Part of a small language model's weights: 3271 steps.
Each number is 128 + 32 x the weight over its row's rms, rounded and kept within 0 to 255. Layers, rows and columns count from 0. Numbers have three digits each. The size before them is the row's rms in percent of the matrix's.

# layer 5 MLP down (transposed), 1024x256, rms 0.115, rows 890-996, columns 192-255
094:185180147111157073069130127166109097104122141095118122177167096179084190100129123125112098152134110126129148153169122134119100153182130117106168168132096154078094126143219097075110145180134101
110:169112169151104153160115121115148144098146120161110179124165153069175113052132114068142121169082124182119158098153137138123146069084096182112136103093126068077193114157165164133150174094198178
086:101113165105087120230086178158059163142175131110130096152124093135162149109207149095174081163131130110068150102122095074086131189193151136161180192122124068124163113155094163112150082155116144
105:100120113187073141153110122116124097101134166135071097111157084200094139147116137076101117154099178143102148046099106177146155127124124126094118128117148125106113137129106084147108149143102132
091:106146148126121171107124139117113128134090161057190099164132186102177080138162138159158123062100133174165094171084178114114145108137105094195160100157108138154136125136107115111126131066119150
085:072111185089092150123101131141188170068112076114190124171063164062150126120108132163101163154153155094153145081086128106126142126104157208169096143153123141093105103101118148166091162097163180
095:186133107148189175061122122115131136100129177091193077077075206159062097109113149170113181116145078114137098155108153131112186153133038097075139148171139086116140087126080157093156127097138101
093:151143078147094166147166102086171067059130109111173157187171134127157153186113135116162123101121120183156118117114113188156091152150116109126103077129102084065172164181086124152103085209150129
097:122136117137157158123115062078090103196114177106129177156144118101144182142109097111143160163141125159105099122132132174059133130101071088159128130138134096149100103169199099109104100117117103
089:139135138111156112131071146145161144111157142145134169106154093116060104154135117109139162121102126148115093208101156137148058097146142120097113140148101137129135074191148166110081111183173101
094:128143165099148121124018152172135127133180126115087168134105082112106098105119155118125084110117130126086208153113159156088188115099115163112169113134088137130113173116183111199154124159112067
095:077205100166098121135161149073123100143141107088154084166115121157110092146099105133110148086124104156182092108129071104174169077146131165140126109072119073068121120172160109101127180183170104
099:114131110125120153123182167074108105130196134123160163150083107163151126141113082106087176121100129141149125095148083112105090060160121097100125142126130091139100080078136138090160066145178142
095:109099155141166090138098149136102194160088111123187145068152100166105131175096143146133185203121111148113117083089144110142136190129138158186116141116094077123096069166110117175196181127130097
099:160169111097141159127125170170168104101138128174139122127178123155085075075139128112135069118143095108122106184187110179150181172124122130071107141130071114077181145075116122169117103163108074
106:148129147131142109128127122115133193133123130095065146152135129103090117140157134158123123077172165124126123136141127115117149114097165144145186178128160198144125162149176122128136121132065138
092:164133130127118151120092136149112104134045127100120040147188139082167115084114108114156071169161129121102142114099108103079112085137096096122110116180107170100175106148160164130150087129115071
107:181095172175126174147056129115101140100129205148113125152103148113154131131111105142135156127114120112112173153184156127184157135110172105119154138169176127139110054129098157129125124176104111
094:074154151009220123094111171141125156084140177181176135090131083153154160116157130132117140112137162149162123172113114118111172138085145116136214180070124137147124116145150148092166171129134190
099:115159141097124088127129082131116115128146178111131143077070148139118134144153134128142153097083102118135119122117144128161112123130105136104176130057118114078098158099101143142141204151087128
094:120197120089175127119141108133205115179053138142146075114146101165137108128134078127096156116094151170112099138110099153128157129122119128162173150123139074129154208147123181111161130109181150
109:174166105143124111138128112058136182100138173176145109077126186163111068170111107108103141124057148161075095120064135169120088122148110128125141157145132092055143155125142077112127128142085131
107:148142144130139128091124120083127094121126144149110090165146132138148119127105141165122092037167118178129081056113107064129081108145145185095150090094095135092161101152089164117115115171134144
099:135110094073142149149118158120093136169125125150175140153162173054085141107133117104158217137182132135131077117135144154110111114158119145165116125132128087089121082094154125165130164187090073
097:147126161092097161111133107151097115178141139077121201147110075148121107118125147136114173142101090156179143173080160166111128109154166109135118143106147138115150134095167165115178156097170116
098:123125096162109112116124109152137161112047119123127089119185118140079113114102131135166135121144170159159192103072130122149166088158152137144098113162115066124164147120106163151119064142195194
107:048130095091138079103161157133137050088172156168113161153070126108060138159072118174131145126112110138113137155113140161066148125150139083096124128120112128135189125145100111123100131121146153
102:184121159113152133150047162110126098110130114154126184119125127143144136120169131184109088114116164148101095131104118093080141107107095174097161187171102138115148166170167118103194109129151176
115:147188102130185121123121124136107136103049122173164081110156118152161124121199118168131160155130122142109121082155093093170168114115179177112144093130131137121101140122112159159114071127116109
117:154152128102118190050158152164171078143128132105157096101091103081113130183089168128145136147109117146168108119143129134094159141143108094124098109159140084103104148083138174100089103187129078
100:095093111174133115121146106110144165117156135137090141098134205138106156146178114118099132183188137101134062089112167122162177094172113189077094103082110146148076161087133124175115135106157093
101:099091088106092080117153140140108105157115120075051147154135083116181079120114149119132131100132113110110111098151116170122133132075149072128139117119113104140127109101152141140073157089132073
109:097147145150126162150144109147118123136130127146121132068132123145114152122142142127160149179092075090205168068145158146107174159116134136099190172144135150116133157115153065133161110122217176
100:159129133138138153150116055087179092118111144115100107111111116105071119158113108110148148104130150129079074062176149139132093180079068111081103164102136105118065157147131115131147160158154098
104:131133116131090073156128111117140140121092204145124127186077136123087114083101160077203117149122137085126077082118162128084119123165142139122089138155147143076078148105116159181138143141146052
116:133176096190135179108124163153145160146137151098190117049171156154160141141099148146107121105136107160110121109110123109093107098153086163039091129065172130118117158101125186125142098102178154
095:117107119171187176075167150093185134137113108108082140166100120083187162147114143130132095072150119156111113116102098113173115153126076202096107104149146092079138107119168234134143149109071120
094:133130105089166144169167159132100115142111154151122087136117117139098115104187089155137113112152105088147175135174128153115138139146064211149124155061091095146085113137047160125109102184082147
093:128140163096108124137084134112085103160089102147099106146148106151105133116097167126146059136144114168126178151118094170127131142105118154141135083163109105085197113114108057089120177137123096
089:080123153160158153072150179125170163137137125171215154116168109143123098152110087110122146135118095141137146143090087142147186059171135174138128150084178131108144157124162096095162139128139087
093:163144115148088099145085157100109128112099078127114170160176141090054099141077145157106170100130148136096074070144060138121038046179089135141096132189108163143117112166132081156111123179174112
098:147098149176135149159114142107183121103137150098138159123104113129115203097171113150135126142133147145151114167079147126137107123131150077167148157063138140120100151038074133129105190130173114
093:112050105141142177110124160117163120105160120072150158122125162104177212109174120125172186126130159143111131126082078113157136102127147135119125159129185141133120104159110106139127100091093181
101:155143129137091144092103170221131136132163125153138123088097129070139073121093130155169158128161132143058110107158126180134173163180131138132129112106120108126136209172168117176196149140141127
111:123108075169159072158140105179151133136106049157153166151128089145117081079133110128131118107167149141090102168160132079129164178094102109204117126099131121157151162116125099202100155172130103
096:134082110118154117161062112098125137097073156163084123135064135104172128165106154188138122116125148121095136125152082186148157150145150199111151157150103136114071180139129139105135163085095153
099:180087120103079128077137121086124147081172128146078162153129129151091125126128141133169159112118113132075149155150119148116118106169179088173217132121152107171138171061169182120120087097119106
095:129116128101168140064176060089118073136130111122124150097133122208106129126186114117141120175103069135116092125145125100157139110156155151132122113112134135112125097071162054133127143079141134
093:096167047132087137138148124139119132101111141142244207124129070144125168167132107101127087099095111179135137150145106175107157158081092137117121182127100167121115166162148155081093119110149111
100:111125132155127081175169194134115108146092087161086101130161122138130161172088109137165098116067148179183149173130103183125172169134111125167149119164109112125174094131120133106170188138106165
096:124101090141144117109099133102189093144109168117097164140145031104115117101085078116104074105143151145121136130137150118148167110097086146123085121094138185141091167139146168069097167119113120
101:110178126091155121099162138118119095111149202171103088144130174094178115109167155119148156123151136118084117137143124092118143176140143116073114100117132102092138136163067145094121090133125092
098:115123130167138138130115121094115184097071103112114091116109111106112081099134133140068120154131135103140156133148159152129151158192132083115112107092182073142154113134123154081101113142088175
094:089170140121128173123082131120116112087117119162175105153167106144140115157071066165099152069149139134139147180128067182054120109149074097130136174132132074091128119178209162122148122176149088
099:121169121096159100116094135125158098187098135137091137110153120123141088086140139092104147132146165055140136110097133092161121102103090112093086135135135123052135159113110157121137088151111169
102:128148119139152137084160077090134138116154169097163091129136126080144135134160100086152108174105135071142098136162117095158149156148124177150117154095151094084176123155143123165106118105140140
100:132119162134150099164064127106197140133155140134121105123120171109178103069151130128088093133158130102124152145132076092182151142117137120088161119070058143164121189143176089148104166140114122
110:133198148176104136082076137079145139135115082170125083117181081131065107071122133161144109147142205062176145119126101075106139108147104162155120128085147147131153107115160134054137133104144194
102:060124136163158102126183174118125132177134079098078154069144136135105133161093153146154131136166099165142135112131163120150157132144145082176169111186159101087165107141155169100126136111109109
103:176136104069098114135103125085170107070153133091114102159173160072107162125158138173079091124072072137124168180164095137117073114054147106130114146083134219101146150117166109085123117142132126
093:085165089138108221091065090128147154144162123108151036141136120189096150166120146113133154072157162113059170198113153146123065143103091171140069191062090146162084123136102129165141157143135116
089:117124120173116158151126123082125104180037159140104133108107067151110122145116162102084104063194129163117135101114127142061128131129119108130086136115060168147120200119105245112166147094133101
111:062140124105088130125087154190165118161143104065134113115113117120121151151128160121127117105122161123150125124128135109108099090119120128133159102129106190166148154170136142186136168126127094
106:176127129117168159104153115115071156102175165118119120156101080074114186121127160122093153142109112138147118105177147134150154124134163144189164114081132130182155174128148136179120095171102122
084:128065136124139128116153150148110155154154096166128141120156100104120196148087095142090149151202111204091114117136188113171133069137108104127090085176136224137145146094125192098115131179119169
096:126090096113103129109082112142194110121181118181117129137151137114132123038109119134140099119116123075114115134127100053129057138140165115107145142100132148122119116151099108075140111097111226
100:115110176125083131153087097134150109076139109139135120115096150137150087134100104170141129142059151127098145140140139133115184128105121184103123135089101109120157160161180143140122208153130191
094:142137139145144117109093123170096151186117055143133181128153093124080110101168119177086103142131179154169168132176099081143131126083130157158119087082121110152129119177134163111120131113131096
102:163124090102141159139091073138110131116146161059141192159192144160104144095131128121167170099090111184151122169086106146131130085156143070207135181124138108169140123161180118090162107128193086
086:188112108109144102172154082146141082154142151160085133132081114116132131157140100104151121069106098185137075089129151130075103155172116154129099153140166076206100138128103208148122112113103157
113:140080081196145146144153122195147136078144090111129099129074093093139115131107134133187109101080163169139100065141068157117158132141136141166114089139090098114113178107086098124137054116122194
082:129152147046166159129135111156139201175182139106166092083194204119098160104122120056145194129142084079132144126142100161177156167138164152125117154112112121125118176107131194081131150149135207
099:080144102131133173100136177151171090101118176159085132119153120097144175104155140123173133103114113115166120136161108145118099106141163104142158111135094149068097201102135213085094150141102090
099:097143143124104103123139201133177105125134117161139113113101166164078187130186135170098117189084127154106091130126131110112147105095153195056132180169114128101083125130137138145148106132040135
103:123069079103194086097072173165138165092109137223116153103153144186081137172056096114109142145130118147144152159115170151150061185157092133165114180106107083150106111088125130109124188141093105
097:162154141143078149141097079142187128153133088068146162120118070134127175116106122160172120130165198140135175044131098104172144110161144206187107107118137128146116141112106139113125121100172163
092:106144151122161086163112090126124115112166160123172148087185138137139146165113139139164089103119098058138132107127074216202177111133138182134161174135116103141135106122099134109155133149117115
110:152138154126117116114147146124169150098089150124060166171093125138185147175156086155184073123124151095071131094115139124128092140135070121051092135116123113112054185120199095138192187121090100
096:157104130078091159156141146160166146150118105103175136153118180121142181105053088106144107094145131122135146166124110146123160186120135111119106118155126138078079116144141082082090174149123107
107:183123151193159125126150230112129126050154129150090115154167144121134151203150153080076117181088108133121170111141169096145113088159096116092104114181085136203131150185132107101140095180132110
104:107135087070090141136170075095164067161153082133135120117137125076145150110132139161093115137139107119103105112089119130157137092081092140100115149061147079113147110107070136091125108148123167
097:117142118173080171099115192085091151151171153094146163157087132158078169115149087196128140153141120147114229092123115107090104139114120132134198125106119074134117101118172140125127170125131154
095:087170150109128103094141146108133120100174134114158076176095109135127107148071163133155113115126162083052098113113154135176133148200165157168133195122129137140165112141131138162090114122175057
096:145131112193130153108046154112152100124112133137131141155199101074117162149097100142095130139142143173136086160080135139128170089157090113113171134229157135058177142126097132076164164123121091
096:134157183075107147164107124055077118127118149140094104095093117161077162075122163166128116108144110154141123147133135111134138171119134133127186161073112062131105113160056136121118108127155085
096:118173162078145155078097128152140130111089125100122079101090138188119106151179145126164121207084136210097142130112155137146145109081188093093118076076153131103116123091168124205128106142133182
083:138147124130100134163134076137116086178175177137177098123163109157105150133158119118135121138200149132150130062166112169083097179117029117140078096188139098129085121167183123108102120068050102
112:147125177082108129145109131087128154119126128111152133129106125104111118146117115106127114065066145137162158125127123112148171125193139133207117143051156137153109122109200103122164143182145185
109:088147105171083128077091079173174125149167172098121116135174122066112062158149111080145141164111100097159148106142100111125171161157068122135136082095159055170090135148081053129148128099138129
098:129153167115077147107114136087095100173119147107175088179139108066136128136112160165155118153102140114109129138154136166152150070141134125098143152129089092179098142147136065140080191129064153
095:142133114189170114107199117118161188138097066156114197097105114070161157158068132155102159161095101139105091117090176076154123162156119161101128132143111114072141161124114157104145188186130142
097:120066105103078102100150182085098128116204123128126143069063124168090077112118115164114167119155072144156202177131108076094135046131089144118196122142141193107179088155161133177121144177112153
103:124097130150144126053124171091114146123117110138129092132119141176159112147185195202080119100106099137091110106120099105047068184130125211135116164120117124184143108118152133125180160169164170
081:109158057121113079075119141092125124115102165121155124138148155169156110086107175113137154094134121129131133145178180146138123125180138144116127208120107098134148120088110103127133080090056085
107:064118157159135135138118107098095172158148134157162109139097126121121127202093070131101115139148126123140092153206087123158160083159122160122190134151101110091157164118134145162114154076200141
083:060099121095152147131140139194098098138124124173138096165129129123128188142155201117149098082155131097108152189133123218107112220171122089147121191163118120095183103081089088137129133078149208
102:100149118154131092138178121163141135109110137142082087138156154107143058126193142090127079168159047144107139097170120165164187097117137175111080124081125140132146134071108125118148150125073174
101:115123150107086142120105121099142088142125132122164098114157138168133117173090109123109116075123157147125081162157100105103101096115181177226161210124060091104105111170093155098172106153106127
115:073163135149129161134147178150067111110117112092056154113170130132077074141120098186092142176104134054114104134151184095172124147125114128103087156126099046169091178117092109121167160135131108
097:150126150163158139109136113145094150126171118114079115145121146137111151186167152089083110097154104131077173131135118078172091099189129196098193171158123207178106095099120147148094116154116163
102:147161086149086131077130130083112147125104136140162187171143087101094073132090070123144147077155121073097113182137119123133115153112135073146097152120187122133168122121086138124106103112089136
105:085157098094164132055169082111164143178129123096092151088134102202151101145115102144077064121106075080107149114092151122077130173123120147108152095136168121094162137090094166220129117102138122
096:155071128064141102141083141151137128093116154136085163141084132135119127088161142148071124125147165108133063123159091107116144062153107132116123109151140099104176130119043069108182120128133138
104:166138151134158071131077136050131144203149157088137106132154129107070210114114121139067101118098109106119157198077150119136114155094157158115116101171082122149148103099131155124147164177129135
104:103121137112111080112130113116156174110151118136123131090120104084068157171118200175101054130184163157158193188161147120135104087104151138066143180199086151102080141150136115142028181129193162
110:101140129138125092176147175068119143138093067032144183121170127118141069132144095144060125104147132143152094102131128105160102148131168139122115143121110138160174136107151115135059141106094062
101:160171097094163133188088114150100193141148156125109060099108171096115181117158087188127130115127108158101111112087097078131096137154144115087109144147193121153092097136036167129166082151142107
# layer 5 MLP up, 1024x256, rms 0.135, rows 891-997, columns 192-255
104:117101125181130093142141126136133118080140121136132127109141153133138135145152108083046085132193121092135135129120140135128166189103126137108089150089117072128096103071134113165181191084116124
096:119127137147135103130164151103126152090161115125178157116111174079153101092105175149155100165107114095111087171139215110139190133098146135153125111082140115082101173096143132119132203133129125
103:162099139108102144096147146154129063095071121123136147133101136095122108148138081124167096120083114166168102125120104149162126079132063185166085121153118169152136157140112181145085101070153110
104:082058150191143106162149083048149116103110116175099098138133195184132145144121137098138144134117158125087124116099162112094141172102147123114135122082062111124148132154103170143084105079170090
089:076133102158170148136183128147126119168123117081116147099109090138141151164094160114145142164158117137091140172124057086131140091074075167083145150094128130105100101095162114131155112177061086
096:109129058150110160104086144112131209129175171118107149109145126098095179157098162087128119110144193160133113139161128129154111144128118141145159094129101169120110139156165148117105118144141122
102:051182125141149107121164114170092162119193142130137104117098146075097139135132147147153068130133200112154106150164107153113105099096110112128093138148126112139085109107106088142097129121159100
101:106095124166114130173089197122143141120158128090173138133133128163125105085106135107078118141111112131136146150124115131093149147148180147129084209143115102239130122156100115085171156085159141
090:134123110168152124103134105132077166134114154135116134140074151111103125107181167164133108068121183117158113080103151122125212137140132130193122107083119094201097125109115186105146125164163127
095:126077113128128118184139139086119136088121156142181132143122155061162114090071170156149157187116135162100125142167096127117124103145132129112126144098112107121144148115148085155205049132116108
089:130126079101127173105122057130110103161197123139075127147132117157154060165169117108089152134161145133094051136108101134090103151109112128154153166163210085150140135040152112101146077134168140
099:111169118187149160121148119088117093085130119133176120163074083107182131106090171165100120111125179084089146117113121102137092153158130143134110019115099122086176131147101092105154140170151088
101:099124126122090055090128119121134140152135121122148162148073125177168110132155135115145131162145187132129104086060206176100098145102190079082080096097144092163143113179122131146119103079119140
107:154117133164175148159154131092095109159137110108093064156108159146179086108133127085145127223085171167093076109097116172100097176143145060096123115133119118109114195112144122186109108144119104
098:144147134136119148108049086115139141069121122157128144045108172135153109143152131106090130113163098094147119164123086199150139133115098179149090106169149163164139106095179097104133131142092128
090:102115151144090145176165155078153178128140113147141119067133152092147111142152132117141160060063125091150137121137222113180121198110121099114152134119129115124086131083105126159150153158114152
104:123080113071131128116120125176164064153141072152089199123131164095167135120100154083098102147117167148142163097140188137094176155181148149067129102135149130168153135111112130139118087092194126
097:089177097167164141137165119147096130161156154169140141058080154143144129141070159198145118185037107102161105138156172099134120106138125161097128103160156171046181085122120188172130143127163120
101:115146133095141154178147192106090138150117188109057066113147157166111122160122177120125117142136139181153146101131152113092168122126151117090083096123089087164167078112151109119141186075108094
096:068113149166102122102107155096108141147182145106148159158107112149091099124104158096118155200169069114140156118118152138096117182142156112123129098199124201169115122095148094223179182121131128
106:072143168130132122140139123089102186135100166126117177137095132142140153139112124162143125112152131144085120129127135123157095127128101103183144115179105107106135152206169109158122143150211121
103:139152131163084175118084082080118098124137133109143125157155101137151079125108109164171144111145153085144118123107130154137075167137155117114144176118140133117057156105134100118149158108148148
098:135100147147150125154135127110139099088179098081146110082118000084111042136128080115121109055113109108153176126099148148152193127164122071119083187150131094170163173130146109106137177105105146
101:096125132139132129123091102079078096133096111118140083123062187197073098146121145137140123068139160086161180103178188126080106124130136082167106131119125196165120145117149099174127101148097171
108:139144127173144120173146130104123102124112116144169100141094110081159111161073123106168116164153140140173139113109132153157152140074168194131102074156092140190096127110160087127104103132123091
106:138119106138133145111187125146165142132072136136110118134133135127167098061140199055090048156086178156134106128185060112133105129148126056098141117195177104133150153115105112163148155123151161
101:104198168120121136158104107171199154140138158085148052154053103128107139159108102090122106142154092142119118102183122100146129146169136069114126105091167118150168097173112140169135153191142134
112:157119103113092122113179186109091114154169108075142144112129121061184153154092166127112112107104125081096158092133146082134162159141199065098135078093168146168180157096162135119173100138110084
107:110113124066097144100103118122106119032116103147094129071161183096157097143098146089144131144179150156170157089045161164122132163128140095139127094162104147176097127155118108116119163098145167
106:111130148125133047152175120139102089158110157136145120154118083122120121168147113139112101092089145110123118086099109103118128160194146146144117151133109154139065068150169147093105190129171114
096:123158113137079228150105124125136103189128063109143088121124156108116072088124176164110119087121122155186075124111148087113195142114149181110105131172203132136145101088059188123162102099127189
105:106155119112113168143121152110151069088102077088148170139159179171065121075145181127114148147097147107115141097157120197113179157099127137046085134112174110155117100110144070099178122080157122
099:117187127164152111144140145124133119101093084095140098078106126176168102073127184112101118116165117152129090103135110109142127104194129116149153114118106081023137094125116105050178089153107154
102:131156133119094145205169157081081160094117133086155091103145131064180129094162075141080149109152131045152099130122068128148106125116125147128153108131128175131106038129135082133160129175114112
110:170135160125202131156141100110101169148144119136182108177122110161141153131108151093093164130099093157136163141170117110115219184140151134111115109130103079149166111098140145143172138129151095
091:107184097142123126124134105102105095109102158104148035128112149091141140156175145103151074138118147124136115145168186149143142141114166134108130072192124138115093122170145129092113100154112144
102:143119101164162126122147120120124148106138157098106154166123072127113108137122132098160156122105128114120142059137114140102079146129110143097096104125123139108135089178125105167128115161131129
094:131143185201153136079140122078077126176122124190122142076093119022171060108117144145148110130139112117109092109110127163095121100185126120050145151112154097128100071125135180101190110135144126
097:111120149081128142109122169063138120166155080048166147131139135164135161143146144109070114163171118136144148070131159085085134188118138114098160093124119115158104142152115103187154151098133091
086:127134097081137162135167140127102174142176148142137109105113129106144144103070096149093113151192140131116144096160134067120136151140169176145196146188099112138155148108178114133148085095108146
097:121173112100157148102184147122104079149133080145105100184152143130108148168140167140115186122132095152155115109070133137159168116132098193072112142099099157112227087138128080150125130093125106
098:132115126123144133107148123149077171113150065145146125053136140169104052141168102125076080081198167111124157126154221127099086111066100169164137081139114106146125121124155135167081101196144128
097:130172124157191154118129079069156129156135101141157073156145137153128117082146103135139136178183174072149141176080182097139145134072094142142121136111142173167109119130120074082083088115174125
110:150133162104129141137166123107141153136143160122124072104103131121096129126140131118110189102133168056130134145175173109124210115161131124156110097148135174112133087136135122136139109153126117
099:165095097174121090130133114101095110137119146122125069107137124172103138101165148172069140185143135087164140174168138178149151081127116069048090137154143109141090102136122095123087115138097179
097:149104129115180194146149135129071127136058116189121144120129136110130132116111143129172107150080179150139110124143140138104127137150108115161138140158095119139104092124068111113127095123175155
097:169153181134095085184086092088181076133116153099114125140142106079115111176151172141217122172084165120143148121140117121144118139127134106174122118056151114120089171127196155136157117176136133
096:175077128186127131128157194110115154161124215130154112164141149144092158104141122141106162177161135123172095191128087154106152098163104117104106063160092162191119120095103138128128104164145157
100:132136158094097142118115167142139134144173157091113166107158102101086067100096113147196124140140107132118163104171110084124120088108139202098161133135120181142102098180100142209125155120162064
087:146141149106105158152137101090086119089189188124124135114065127106099164133168124178129126129139086160091110136099081144117121132115168166168184087099095155127147121122077116167157126104123133
099:133151115138109133150143110106130070102095135102154140097164123107091115116066118144164150154139140154147133102134085142157066146183114102117149151122140068192112081112205074091120132127097103
098:129127104080137083136144186135112214091134139090114164103091130138134107142056099135156124127104146136092159098175099045122154073096093058173137135174106137119071164104133121199142101146123109
097:159088164132074052135162151096111114104114153109118116191151108152114118095155157155081134131127109113168175162142131170184123142135148133164094087120097128113127088082143092084170175140119148
107:146111170147163168150198145170161127126081158073117104091072125124156096138140086129118117099159124132142095115122098167099174159117201159096112127130109141195112144113110108166133189130040106
102:091132123120137123106087084117081086098117144112137068147079150122098119144122158152179171076152117088133189113155148156167119140138140083156181127178096146116079190098116104075109141164153076
105:150146163131139129168202121129132126098150113100112145113085102150085123120126113131198143113140148142167142131089131160202186182200141101171099134161145148125151140123082155056147117081102152
107:153156202115077118135146171095085156185167153127111116186079136117132127156151099126115158128126106116123110124152150200161183101158090151111180145113084111072172162164068147107114113127078203
101:148139113134181127156169074183088118081093169096135106170115113193183094103147127129143107127110123116133119120111185126154138161132111061134190091101099162133096167115146121144123077140140141
101:132072144133119085122147109128152106127159181154151139155123164104183124146124099159182152135081117063156129076137155122098118187109157150153178120114103146143174068099129115167086074146160132
106:111159092121115129136164082089175140140106141174165109133065133122125143192150083161152025105044169096158115098123159118138096148134099096090061128123187117085142161109184119167081127152182150
085:148157160050135148111140071154087159123158120183165139089137137142107112142134125115142112154095152110117130161092178100137068146120084129137129102143081159149146104103096039124101070088119143
106:201127150110101084070156146143095103080109162127114147113091143144132062191138117102113109144137131062110160165132145145125125122153156156162099106161095092106128148129143047171116229114080165
109:123093081168068069162095101173117153165193106124081124100101137157118164126172174096072139090102144131115125124115183146116163127166138185083119147106177191087108182162142159157219117126169148
089:105133122100099164191110096080100116040098160041123082095098118170144096127129121141118169136116131064113124126125108130131084156127115126132159131086116127098103142132111064092151120103095138
102:146088121132128162127085150041083144100136076111083154157116094125147128123074164141200145061195144057120126082142157138089119103129112141099158108166169225168154083190120101169145135143143114
103:063074151180136160162149174185089146181129066173124061183123109131114096054067255105150092106185119113137160080159142145201126128075127049125088142168148132184147120156111109086149030120128099
098:123079129112156085159217172077086114155094111174172171119116151123171101068130142117076097126069175123097164124100134152144108132115107100068126139161138127132093115112156112133111122163091055
096:110046136146133154155158222155156113183151137119137108131113147146139123112137097100071120148136142115122109151129153166102113159128082124155070077073178146093110074125139126148093169141150105
090:110150111094137128090108115088159188103112171125111131122099198148119168110162107154138153138124118088156140153161167099062158120147142102104101137112093115111121119102097073034166178145106116
108:106066109134162163197150074120100098139145081196112102117135115145133094131165137160140100153076076126109107179168152107145179097100135163123121139144094176174129136063147120160115123098149162
101:101133079139179101129116132148107088108159144112147123134143102144201071122124183112178119113061119123162078132040126148118119096128175122189081091113183115067137110145161100205140197123166092
094:166106130139154131150172152135102204167087081097136121118117120090139065114086127079084125163112140139165171127136149134145143140152178122185141169117138180135120103167114066142112090072116111
101:125154140143102125134125082126101126168138125064158134109112145144143088158131149191132141132151116135130139163102094078101093104074080137178169079101081089112057045130171135146064148124153154
092:131166071162160095113192114072130192184127119138155162174065138087146122126153091137118089113120169080134141144148165132095150130153148154122078165121131142129111048165131116154093132051145136
101:096119148078177175093170210143159123115112178124131139191179139053127135162131158122151131130103106108083138150101136111172168185139138134114140188078111147105107125110084075113138091123196047
098:153049112161098113099146085125141127122057138059095110110138121122132071128162159117136143108142183135167096151126181155130126136133139138140187075115096099183124108098128127126113134178116149
101:141182117103095126178130101105107148133097162165144153124074171186135098145088105175087094092173085104113186157137193123153113119124095173134143130097182117156053107090170165101115151137121130
098:107133087131155108107181110089106156122121158140144113174128109127124100158115127111074097137152097168099099124105139093098162106121103112139158106088174172083170096156167017103107120152222108
100:134155189087113138136104128148108115086183104142069086136105151148108113168118130152160092103151109175133109135176122186121139100102151162089091160110161105131159085123150150168120143154115106
102:097151167124132162108152092144111086110182111091110209093118083094130111102092173091080142128143139162073134135145108127140149094081091122169141144166131085140137125131152062151098062139156125
104:161110101121119085119110123028155135095157111144172186117122121125151132133151137075192109103127150109094133156108147130157143189095163119109092104098133122130088105100132165109061071129177126
101:114132129167129151120116099113083079173116152147183112149103105136141109085157114089166063106122131162167134145143186079145132141153101112134159138134144072166122133115186129090168102169136146
099:115138188150132148097153139088126067088199084122115115122085115101168091126126196109186092111124151148100132130148131153224179106111127156119140155141114136121153106113107113155107074086138148
100:097131113153120152168133136194131170133212093113099112128137108144192123160205124156082122152120141147139152155117116122178190185137087156135117154112174153100136158153171102116190138175108188
101:132084166135116117086154139109131093103136139080122170132113138182089067177169084146080139111149152084122126130138085155071132134079087100118125176100172151120157114109123092133104121115140068
089:074088127132201111095140137114092098127151109141192130100132117125196072133112239153195129141147081113142119138111103110156116121163156122125129114140124123168158124082174095033091139067135159
108:094168077124102108169182069084106169142116165109158090132119090174130143158171182063128148105126066067136132120136074147120132092110132092148097169132131071145091090127096133152144112110146129
101:129150144159117153153137136147122132084136135161166162032093122151107172115135173120082144152112183097092141141097098147130087108166092123124077125116158154137090146102125131091141111160130111
105:131085117127111079141119163159104110103126130140130152120132088106179115105137144093179124135097148110123150171140149151165201134087152123131131144113127157114141147116138186122072088101180133
087:160142131148166138123151099151070146178126164068128117095193077160171104101144148125166092074076101189147130157155112131074119125101110090155111093150152111128111134138160098196155084138072190
098:121127156163112195105191103090167105148155174073158132187042157100129117144148148086171194145123134138118157133206130094089134098098144098157097169126104156105067143128163140139085153079072148
103:070087153068102114153123144119171106098152164165111068086141121117133042161165103107122165102134128156083183148144172158192181091163159120108074155091107094151089145129190048140130162147089125
083:150122135129108162116120150197152111149100101115092154136120131062085130113125068166088116132116080125139137066090129149148122105068149149146103081189120163105150152136193167165201147115113139
098:163077130114130117189152119113133130136103126080119114089119133186206082145099141133185136098119138125123203151164123145092097088127078127157117146071142133149140138101159155136122095117180224
086:173108142198140114116082111149125131126154079155136138109089111147161139173110081088152120189097153144153107143150101080133067140084119140068114116139167169062138147149132151132115146143107143
100:169130170173156141208109149061067156079106075095106074141046151098138124131137144087115127128062168119102120099174149117114145115127084168111124133114134108134164117138100156102187101146150126
107:072118125179152096151188189125108133124155120125117146127032089151166173099059166136122125104144124119092162110166079152123150102099114132105141102214095133075129080127088049122209123143097103
107:094186188168100151163122121145155087139127135197206089179129104146138101065142137123104125145096097104102151148109128119125132059099114172184154094117081026103199096088115129189116095098170081
096:162137144121133119199099127140145129104077084137115123125134158067144141099098136120183119096129146105153121117119097086082102133118075170105103088126108113142088152159087130063104116086122159
093:144172150081129111127129161164113176113118132095113105098106118177156103168144182101125122075143184147148136109105109131228127126093113129123116086119107147097115089075088139147102181140162126
108:156098086105127105157114105180146180106141083132070142128121169145110122090163153131135137093119063178083111104109164074145119155129120111132107121146189152139054110107170143091170129099154113
099:151111121178114120153157142090109097180097158144139184114143100083054088095097119085186116112149117163108128087158137152113106151104118116085122161080114130160162134147132139128115127152102090
104:164111147113139138098124132156095109076159106139086165189086104136136077156145133134093157097112147130171191212103146129160150073109146171128071135107130134111090128127179135161195180133128110
101:109153131086085222162171072091102139099141114073127108152068101118143110192159079117154097161139181132074076105142162131138195132149133132177170170101139083123157107139108139169096096116112118
091:131112145142178108140138158137069100139113171137140113098101152198097150125161128099153107097149165113110187169098138155164116116142110142125108181108184108115219081102083166070079112150129118
099:147158115063126078150137188181165158098094098120132141127073086165166173144138129098163164082158089099134109093105085117160140112082143157096150167135107105127111088090121151141116126141107142
097:126140136155093131147096112136072064164132033105155106142056138117134124118132154132168132125139179064224094154151116095187107093117101173163120118144161181086101137099060138192115121078226116